Each number is 128 + 32 x the weight over its row's rms, rounded and kept within 0 to 255. Layers, rows and columns count from 0. Numbers have three digits each. The size before them is the row's rms in percent of the matrix's.

# layer 11 attention query, 512x384, rms 0.0302, rows 404-437, columns 0-95
099:101119125129089184063175101117075108169156107079141124114126113101101148145117144102124172117188090187156094118163127118126120124187130143124133177170079119182130189164150163084131133087113095137123158142163126165179102128099129134099099168124114179155084158145154156139122140142112099124
108:103115137096147156174105138145113179109100152134096123134137102119180143156157131111172101104085089165125113121095131031170139135165107112181138118138101120105091147177209130100179125125145136159134139090119184119158223092171157144101116135111114100192148089094118097135087151127172177118
100:133141080085212163142091126092110117128123093195183196140134172107164118161117129119121104121134180125129155137125117193152145115071115134127101158179122146130099118136120097085127152163131056154058108113125109165141159158132074090105122098114124189149167133094084147122182122174122095137
079:138159126133136042098090119127139132159108072133153100129118138148154119081179138077132095161156168153139245153113116096131124141158068130205130134098064114129155129115082139209122123095174090077138110103102176151115142169057188137081170126097047122180107138125081106134158178091122130100
094:187200155197112090093178138105157114166132083098127123172097119101105096158112091132115165166105092104121145135182055137108118114123135130160060146153138126096140120127062124223130155139115128085117156099160074076132073122213117065124101140110183139123133146171119143118105113120137131110
098:185111189170153110084085135097113100128104168173160149143117204119037125111109153134174131126121137189114113120149172156089092079090164153127146120102167162138139120151137180169138177147089131124126142154110100163106147130112100082066114149147147140186131102153106139129201151118127068142
110:130185106166118186094156123085104128119090149104147154132146161123129132072137147129140159128148157088164094122156137141135094093057101202095140162143127187135167103108118146115128169137157182098091141180186147103090126124174110125118095134123139110066190063097129093105094086092138119100
107:127081157124091074121068077127114156156139137104113117153112158138150125106107091097137129113102132199146096128180158165129107129113162119136133134128139133157083144177147162086160122085058131110148145073189108130156151142084162161090081133095143163076095154143192113137172079103068148130
098:113174112154090120167130077174122129094121045185114159180129132145154109111128154082133122206130174107176161133091103062172154138158109188109128125047072132136128093139101153102219124139160155106126097145095171084142168147203138093177173092134143045135155126105086090108089129118048097121
088:077106146074126118173053104070074110139151081124142132127112131167116138175177136126182140082150114134119080137125202091141143120157105130137144152080075161165090122123129085076177120134136110129119140154130081135108145145144167134125124154116125090101148150093124120123078165094099149178
092:143116092149114136157143163116154152148121120141082151101100122125138113166121140157136115136137207162161151155104082192104100104120099127142142146149156139119151180157098191117083108143068159128144095141134107044125150122126172143075165121057053131132141071132080136124107110087160145127
100:152101159136129118091161084059137111169114098078167164124150147102156156138094181143138176116131082184124175175098138130154145152144134114107138108118143162159107162141128115148139149096143135188084090088140112048150102123177098148125093153063165136146134092136161091146079117145163141113
115:147096202107190147136076117152090161133159200138123119117147130137097108079163166165139088155146138074138123157135111139067122131142174127149143118113171072089086130134100083178118099126065057129157129109153088165130087075102100135124128150093143145107068173113172144112150122121115139146
101:106151145170113212118197130137130125154124186112168105120107093083077177117105177194089097104118144161069113121104089178102099158132112071102131120190155143151102102135131146104153066094072117102155102129175132109071100117156089102129098133110072122071108093146148129141148130150153153111
088:153206105110124118123112104094099145156127125100134120095162103149171127129160162097119192138152098074077198148152095114151149153129137106141118101193144110169162147101162134192099070131097135096148059101164177129078110090103159134102132209084131221097145126137083131156091158115140106096
099:128122136168044175108129184132160079156110124141083155088186142111152183049126134126145129128105107086145085154106171069125062148086193170049153185120097064123101138118114152113143136116077165122135140143182149118104143154120152135159121179089138117098138101122088159157166041167093138100
098:166092179141161169126090193087129108110127140135139125101107112129129089092164197184070094142111147095114170153121136133101107178142127094097101150107118039138093156115114127103110147090085140178099193130137136087139135135180153140166145106072111094105147092100138084110152076152156152115
087:117117159139094157133119131133143147169098107159112103059127143140136103118114061134132115108137137089114110123145123134093126120137119089156071092101115094087121137142102174165107137145097155117109249115110088154127104177124088149119094076078156206138082096102100125156135033145116163160
105:134121147093137059147071131119094134081083110197099097158109144151187127151153128118163161111124100092094085109121136056181160113152138161126144147066143096182075083172166167087162177100160176174112110174135125066118100104161162100108086174103119096134143115112084072082134184092098107193
107:146129081122082144084201118116136138113161083125110146163122114113131129165126154086097167111172142120143157116121072160107067126126113174051106102136115096148139153142111110125145151108143115087175164174133108104059131130123095128114121162123121137102041137124131156133094126103129090114
100:165112093119167074059104074143126157126099116155135146152120134117064103133123090142168138123138119121115115115141106156119123085145176118156074085109148138142162159149167133138110153111094120122134093139133078099154170128143176147082119103114137138088129126173139096138114124082151120120
100:145120124086164097135125179175111176125121172151108111161155163116150150129152128104101149107114174115112173113075097109133127184101103124081160118105153153141131101115133163121120131113183147088094058101120127125056154155095167123147166144101052088184141119107098128149124134112124118114
100:211169151100125154077102117156155070127071073120180129132077091134096153111104085066145081138080084185093140110132131084070188155112121168159109113083108174120106137153145095104199130159132123074201117123101160100121141070122160084163128090127108114143115184142119155136167166095104104147
112:155178037114080146155085070122168122113129103127123155085146102160134115065087143122112128126121123074129094163151149113173143118161119178132133117106079143210150162076173086065170138163153135148158108125134160124133150149042162163156132124128130118127086133140124058089197111086074107123
105:121130207155121144091114086092132111163095105142123145180144144084178106093125084143146100125108105178085132096135128162084098151096143139128140121118095111124107074151049181113173085086097156161160087137139141138084110093227148063132131140162177140144099123168115087088119189109149155149
108:162109105111155158166158156084090196096114148184168148081084123181093120140148094088144183177147047144140104139104136120121208108111120123119162079115158186159094162168152081125148091151144081111184095146133155084144113124151142125149160146186170138090114117155145089148132148113061131083
114:105164133158109181151161108124133150157149144083117090145133144109106152123124180178126110172148116110159091143157134154139109099125119104111135137148104103150138095147134104091029058058146106132102164115183121105114112123114117141174152109153133118133113163166183146131172101117119113123
098:183165137139145085121130066082139137121142088117146139121100165101109124100166155119153111097148130134097119111120141161114154145171120088171163105086113050205075085135106163070113120138110123165133157082167131176101150160068118144141068174114126127136106179118114106101112098136123152153
102:096106121130146107144111119085101117152115123164094198134157141137152168150159112072147167109132142117165122141121157141104131098164183217081141128068089105142129122156154149148165135120153127123099081129125170094086133103102132156166156163128143151201089121143126133093139148110078124098
101:124167101167143136103135119164159185149123132093137118116139149184143122116123141186113120122134112146192157147085106132181101165134160130144115170139154128169135159109144128139122119023118067152069188081183086076111161130144135192085133161097105160085116108137086079147134097183166175161
104:133084126154129168105184181106148127069126151108130201133128064096195107117144097140136174102086109140068158120140155127124143084128148103120133138085092142148100165115128089115178171140174151103112117144114155114131130054078128108124066141086149072121090087110193094098141130140118154118
105:131163128141150123119122150154164141149154089121097113146216154148136155164161096166153107153112092103083087110103132084179135132152115082146152124132131098099057071123166129092134137125174118122112137126086123162119112129073115132140148141188150124130112118103130140140119127131119108185
100:125119187127111055147099086136100108118082197132120104114128111116046146150067120118148093145187150200147110124085143189121114112054156179141170128145130137114142076120129151190094086191092084130180095127129134147135166156163126175111137163080110118172098128148117159181085197130116152147
094:136153164117086146147133120156151136129122162083131076117124135169092093155146137143154118136212128201154129134149146085099169116179075152181156158135103153080151157093093151138134101108105101058159144132211101110092084139124134118099118144032100111160097176068144126138072157079099139155
# layer 11 attention key, 512x384, rms 0.0288, rows 404-437, columns 0-95
103:126094121146073130132142098055155140120157071130184139133127147119111142157108156091112163162175093104124112112067135142158097149185182113157133219219116203205154208140184098138100144094143094127162162148124134151158061161183134125118119089109171131155134125083119189110120100121154109135
105:081139164103112167184143142138182151112108104126101108077144070151143126121137147145121109058119127128118108124115102085149128150107126091195131121189125160105129130193184161120169116048140088110140139116110191121109175093173085128088087132148159130141101114116099162129113161168138121110
106:120098088100157096117122156164149116104104088159158141077150121111089159171105127124114070105165175153189131136122167143119102167060095183097134092124105130161181092098092117099125126185172122145093121138098104124119139114144120173155166133129118157094130093073097104122105136129147126152
077:148107155141166048188130176143124094148178130110121114152134106113178201145162143135042102129052130080144216154122121156155161172151080101104145103100101069167115114109144105184112126157139133151107095063123116106149120155094127149171166031066101138179101127132154090115078162149169138106
095:130136124180089111092175116071162114208149132127106094159106173124121112146133114121149198123145127165141132131136084157135175136181131105130085191104150079154154163138011090119139144162115188101084101108122135114122048106156175092142112178153142109113146133134154157120133123088124096144
100:187122120099135153109111202106162101105029123153174156138135142156080077189116101149110152088160136236194122060141175123101115159083144161151132114160150127172128130115150108127156187149111100123142092129106104194127146111134137112101115112122146110140088111092082101118189114099100143150
104:096167056130120185095085155141153088134033171154137110120165158125131158106080119115109143103166134146152114132118119193123097111069112159163186150172133169156135131099094122109146197159134149095138123115145102143126117139110143093099105159117142093072136096104115160107147145062123135099
106:137067178091148158181105130077137129173129126146127113070127143109173147112107073139149127168097097136142105132061171097106130163140137136137104084155110184168078183183186147117161095112097152157133141149194160164140195179128203127170100122103087150143127124141092124135121124119126113157
097:151158106131121157178111140131138143080057118138105131195050123118158174068144159162158143164081122142099117135146133112158136123135124139120087143118089161129073080171131106099130174115131131135124142126133147093132121128152189097105145070114186087093112104116177144160137124094134125107
089:148183196097147086092079132180120134091176151101120114125104108117174157102142132112107103070179159140158106130140171129127141137123059177132173096061081101160125059124133084132185129118127111104139195095134115147144109111134038174158110104151103144112108110090126119108117128130103164112
091:133088088070094150145115128163159105162156120175121112157106147139121138179139177160149162111112156158134134158123139158068099131099114183158183138119129132142120164137145126123070088126062114125149109044140074079131184099171170157114148073120134119087139142181131163112152179148113163105
100:142105145145113117110167155110106142138105117118138154162136136146124142099126191126194113133146126142107182097125108121147101170132152084043135165147122116126137191162126143147118089074127138130104121155141133088118085184164142159115148176093134110180105168089132117126113107086109093176
116:164086207109171123139133178126110129147184203113108127148110150125112088101131132157072046158123119071202108161153181119097126122121128139107136110105148120137141107137136142163105072110103102133069161172176118140159102088117138145153161097097144136116120127116152139110110084131131157163
097:134190154201074133097156093090107130144070140113189094125107130151123106133114163114119155093152114131068211097160139179110128113092113108190098205167159173165140152150150099202102108111126086138132111106158129126180114123147081114141135119101153121078113144090130099140194089049137116086
092:122136106169078109145119131104140126105155082143042112181128115143189108105136142078088132150117134029125217137140075147137194145101172068117109174156117079164177155152131121172109100127128137145092113152162143113103119147138184086122074164100157167130153124172108119136156113130117109153
098:122098096148122196129055148102097108101068146134076144072137127159131122106148130157170171148097086057109058130102113122126066126096207076108140160160145167149124168162154162089110118119078082150052121149135111143116170145127207085102110154098153136060147127118072227138138149133134139161
100:154145178121132171171102178139137116095143138144115139089074154131108100053179164174128155144149189087094116156148124097142140103119111112108093207119133135135121137143171159126105135084051114144115160128142106108140107099153173076128104126113158131055143132075164136144152114113145124147
081:146105142119128178114140119113075148169112126194116160109129174110089091113156075170154164156141133131087071124116083093126106114138133139089064147114122133100090130190130148101114134189108164150124186169110136120065134144085215151111142104107143137106125131077156143124079137146105130172
101:105113136124144108131078149135171142088131102181100070143153105121120192159140089123134137085164121084128109134129140078123121150148081160169133114089136095144116085166118152128152151045138125120121120168135179156074085067109111106081139148122109133128122115121099112137171191102107128118
106:158103077183090082122144119077089152167175100163136161141138102099095119205132170087134158165129137181166186174112105188117106113175164202134097177181100124177145183100109140185074143119162084097174128121136147165076095159136113117119068128113111129148169127142120163131141135095165096083
099:131128051120144122126113107074141158117098107159131165143135118135108127137104113165150206191124141176174094104121127155177169092164130123116100148188150120147141139165165090137072145112076179161136104162163127123131090116162162098118137131146128071126145146160149081140143115052055119171
094:153199120141165073097078165182110137112100144116091119076160107119158179130135132097081117090128128146170185139105146164067067104072138110141138074106152093132144104169118189140181117104163101112171041130168114123111136141102108122159127066064043124164120153162124087142125221136140149118
098:140062163136088081148124122132177114102112085136122129177087126172098133156096100111124124128062092197107161108162163140176161159116112152177088157072109088117107113127150092103215139166169109156148147126111125137131131069143143124153100120179111127134124103141114154134132122116132118139
110:144122081082141101180064134105146136060133126103122177192119115126182162054142151100084128132098153051111071080170169169149092140102137164121163091093083159183121122109152099113128152125156141154113132182126135140127145154084165118119142097181141081101130102184082112150213114153107086115
103:094124155192065196106116113090121049173087105138127088137143126069159114124106097116122133124107100157120127109109156119112106180124119144162164132112128025142114076154062156148148120119165164109131109113130148174110118063164119059140168131125178132124094102136127152117087213112153158146
110:112139119057146165118157128101136203122143069177145066154113076097130095100160103121140122132099098082092142147180132122131124146066123119054115165119099154076161100143162153099176088180117146125155076133068152199166068182152132139133166149133126101133148134167190143134142085085105100121
109:098171120142103178086139133172112126145151158079114091143179169122119108107077153115089088119120122101154042086163172136121140120151106120149108193105168188148162148062139134112124083137138123121167197104153123097138110105113117100188157118126127137081153137165125163100200109135141136121
099:177141104126157087157152128112133148162178100150117163132132132081134096117134159097113128174166132116094139116093166113165072173177142108103130117086089091182115133136181088155128130107138156156134154204133152169095133187134115116166131117073127130139114089092111082143121122129107106190
098:109085109105174157181100130068120151161136108160061144172141087118151158176125164113174134141100064125172100185104104169121123103195211104076127082119109177109122126151141129156116105049153112163067085151067136147072163138083158163135185110100182121161131141164149148123114166165134123149
102:140156103149176124115118117129127158158106127109140099112111127171131156103144149180108137147144174145158136130103102139185129098103131104166177164140126148180111179119153105217148092103070070120151157100205111076111164154145092073122120110092063096191123141129119101151110177110089138155
100:145140109130137137107152129180155115099056097114156119102095096134151088175159119155130110120113115132119166173131166095136052114143121135127153151081073116156146165107141093082215142145186119111120165170151098113201031085110099142128115156077148123138145112089172116133125094133129157113
106:091093135134166103106098091144110096082114080104112127063145144148110129180109104159120067159121151101111082104168147059144106119155149085132171058093111110073065080158143143094128080122160128146096097150156156136107146137134097164109171203146144168147112090129135190153101162135141147168
102:136088233150102081176188148145140138133107180169142113158144105117073149129147111101091120123119109144155161123064109149115136118094139199164133064164182124087112113111117151195084128190110099127125115088132129132130156106159073139157112128102123129166111137153098142137119131171170155088
092:186098209101091112158155173139173175141165192100116073181083130166098107154093122125110115152158073158130106153117100115142160122152136165183162124117142208128106127193114106148084103161076114144173183075177130130082163110106125061122119074117141145174150134148159188120056161096152115107